From a checkpoint of a small transformer trained on Wikipedia: 19.8M parameters, learned positions.
Each number is 128 + 24 x the weight over the matrix's rms, rounded and kept within 0 to 255. Layers, rows and columns count from 0. Numbers have three digits each.

# layer 9 MLP up, 512x320, rms 0.0462, rows 411-493, columns 256-287
116172149141148102116165143103135137079122112100182129123073149053151105117116120063097116163157
126134115123137176125134162090118121131131105134189154137104147127140113097119149123137116124131
122132136056111149131096114137129120138135162172124136148120144115166136125099118126112118088132
130095139152114132116134109102134132120124121113159143113105151116129096112137122194140125157133
124116168090135092164105151092111140131098172105118130143129114134116118126153113094119097128118
092139169142134136104114143122147115149096111129131096130114157131134117158157148161143132131128
142126156095075104146154147134110110142113136130075104154155150058135116131124087121099082114155
117136141134096131100091106114115123139152121111150062105118141121220196149121156121140129117136
084103155144146157118148160099140124142174119184129120118126140149158131093134157133143106091147
141112157116136138103180129129125167132147155169154096138145138089126107128096090141093143142189
126085134139134143127099092094136171104147143174123137103122111106145128114136132121120163092112
113147158152125155143103140162129134140154115085151131157150090120124135115112148134132136168145
105120129084110167132180115122131147126102128132113125139127142076108106119117097108123120131124
069203113092165156128150142123129086177152123111141119129119129096138093116121156100121138107161
195144153112092101138130173149143152109091158147112129143099150151100126167114117087104101134103
120151107120094131136116130152183109160077127132100109128141136146095110127113124113118110188130
123124142100113149142133097130134126146146122130136109102134114138144130079134189085123095124169
173152129114163094156173127143131149156127137128112148145123139109123131135105092137103188092110
146125136154133171122173136149115130149120132124106113123135104125108115082102109124123123116152
130117152101139126085178141152151147166127131089138139101113122117094178096107083118151088137166
132109149145138144155121163100103109104146095104152115105124141122139147084124148139117126086133
141157103188148157134140111153162119143142092110117103121150108099131137123121089134124110076157
148160125143153167160129143138102138110167138145106142136160152089153121104119125091124098168133
095127124123145155125111155149149122151128136143172145144133121148153100114152101147170160110152
114124080142168107150172154148131142139181145143138143155120108160107154152100112134088143116135
135148144147148121132137130102095146098093157158125097150120088134104139133140148180141117113117
146121179116143131130170139143149122093112199087122118126165168099108152151089128133111162142107
121145113121134167114167147158135138071140173133135148119121166107124148099091101096079125158137
095110103136098139111156134136121151191133111121145139096113155095153119059154160079097086169172
125167172132122114130143137128099126133170095145136144179152160121102124156104140137133161177109
101149141119104132116170152142104086123129119132184118153122126160144118143130149109094147132149
152135166119126137163124108119139126158124116122121144091123119153116108135144154133148160124080
126138134142090118143149140126142118099094157089129119105108122121120118118114128149141094167124
129094134109085099145133136148191093097087120178134137146127168103095125117133140144141172151121
128171132135106093138121122102141159146145131120163148103116144115137143122181140155136131093104
109134125132145125128131126132115120138097086102143138143132145092153140153104099128095131144111
150169142168113117153151120112132123165105142111070085132127087149145145087104119095125103083112
200151141104134130151135116125117114111141160144130090119138138128124147127133100137117119097142
140097092147149110123095081126095113200107110113137118117146130155153128128161131087136111108118
151090124112154111144111098135112099137141161086133124127146096157134163140131125152143144153096
124146132148120129124112127176114121160126139131115149143136110147107141110132153092105108175127
124111143106155154096122079103142173135147110094096143077124153118117159153112135138099124104138
120095121119112107121115120147122104143111126114110109117141141101131138139134103152108158088146
120102112146124153156078122121142084185134142130144146113109157119127123134161143096162108127120
102136126133151102128108150094084104164173093134130105076145115083143160132174163185137127096120
140101130121114103126164144109100157168126139149082088167149094132105155159086084141142108129125
120185099161126152144108178103129080089127096113089093185141127121120100107132101092064144098143
130085118114112176122104103135093145131144141125142129107179151115098101140111118112140118112102
138145123110140116106130155108146129111115125116139127139099121123129122136130125137125139161099
123162092142135141153112171102129123146162170119126146127141160115167112131078136158123090109121
114121160122147130101124107171117069074144129176123132130141172093157112144132174121132164131105
154147157134135112130128126090116127137133101114142132121097105137111143149159077159107087156123
152100128147094157148164138138118130147102122091124150126137130148117161164134140088131113114119
094152121117129121145105124092132118129111134088152093136133156101119133136168137095132176123142
108114124126127116082128109146135093122096139138152142113135136086114174132099150129117166117149
147101121163163099143132145161084172118121128130096145126107096162141108130149100131106176096091
155120105146134122127125152108160121131127176126170077125104102119121123118132163107086114088137
173136098153132130111133149123113144171165144110110118102094106126145124122125132090188141109134
073119154117110114117136150124138095129136116119141155110152126120135149064152094132080109123125
166156140153139183132129182105149091132128137163100165103115128116145167154137148110122135146166
151143110146132147160095108141090130139105138165112142151147140131121115133140099146130098164134
127118124116133124125149135112128129119130136110092134124128129118120131092134130103118134141154
128115115132123158128123113118100103175157162143141129133161114139145103147096136196067135147101
121114119153080119120127106148144103132149188112140138121142125128138138135138168140152115119140
132101137141125128137171132110097145137138147162164122084115103088125094182101112132095106126152
122137132179146129113133133148141143130133144108114116160073130110110150088089144093100128127148
114099128117094076156134135115114129139133164133131153136134166139132142102072137150115121117137
111173098135141086111103117146126150119120160128129109146107106135081115157109116150110123131093
106159102069136124087174125125117129146112118140124129075109116103145131129133137142141122135133
107134138109135118143100147156128160122147165116092121117074175132151121185122140150116111125078
143129116142172139126128110111152147095143102104115125103189127071137112123087124114118150138155
115122147126133081130096109116135107135109128120128131097125127130130164103132125129151129113124
150092140156122081141156098173123139155119118097124137112122125123118120082117130133116121165125
103126139118163139112073116157101139112163093116148151129077099165144082126080152098103108107134
119125138136138141102126127089138145112116111132137138137112122150172110158119110135141130152149
135112144142126123112158140071102150126153145167095122118106153067134140140131102108115132089120
133141139140132123133138192115156139126146136124130121169122106111154103135138085120101099138138
105103180126100132104134117063160107123088052189152111128114152130167107103136130096162094164144
141132178118117165172111144144142141130127113141147148123138148126109146161155115157110146128064
117137138107151159135120134154100116138142131138139147137122131121107134119111150095133143143108
138149167151147147106115152150127122128094140132134162118150130115136115115159136100096116144142
121129127102125133127118142140132138118128127132144121155151149137127141160154101161161108150111
128149105148140091162143111134084116128162102137103128138140117113151145105130166147117123115147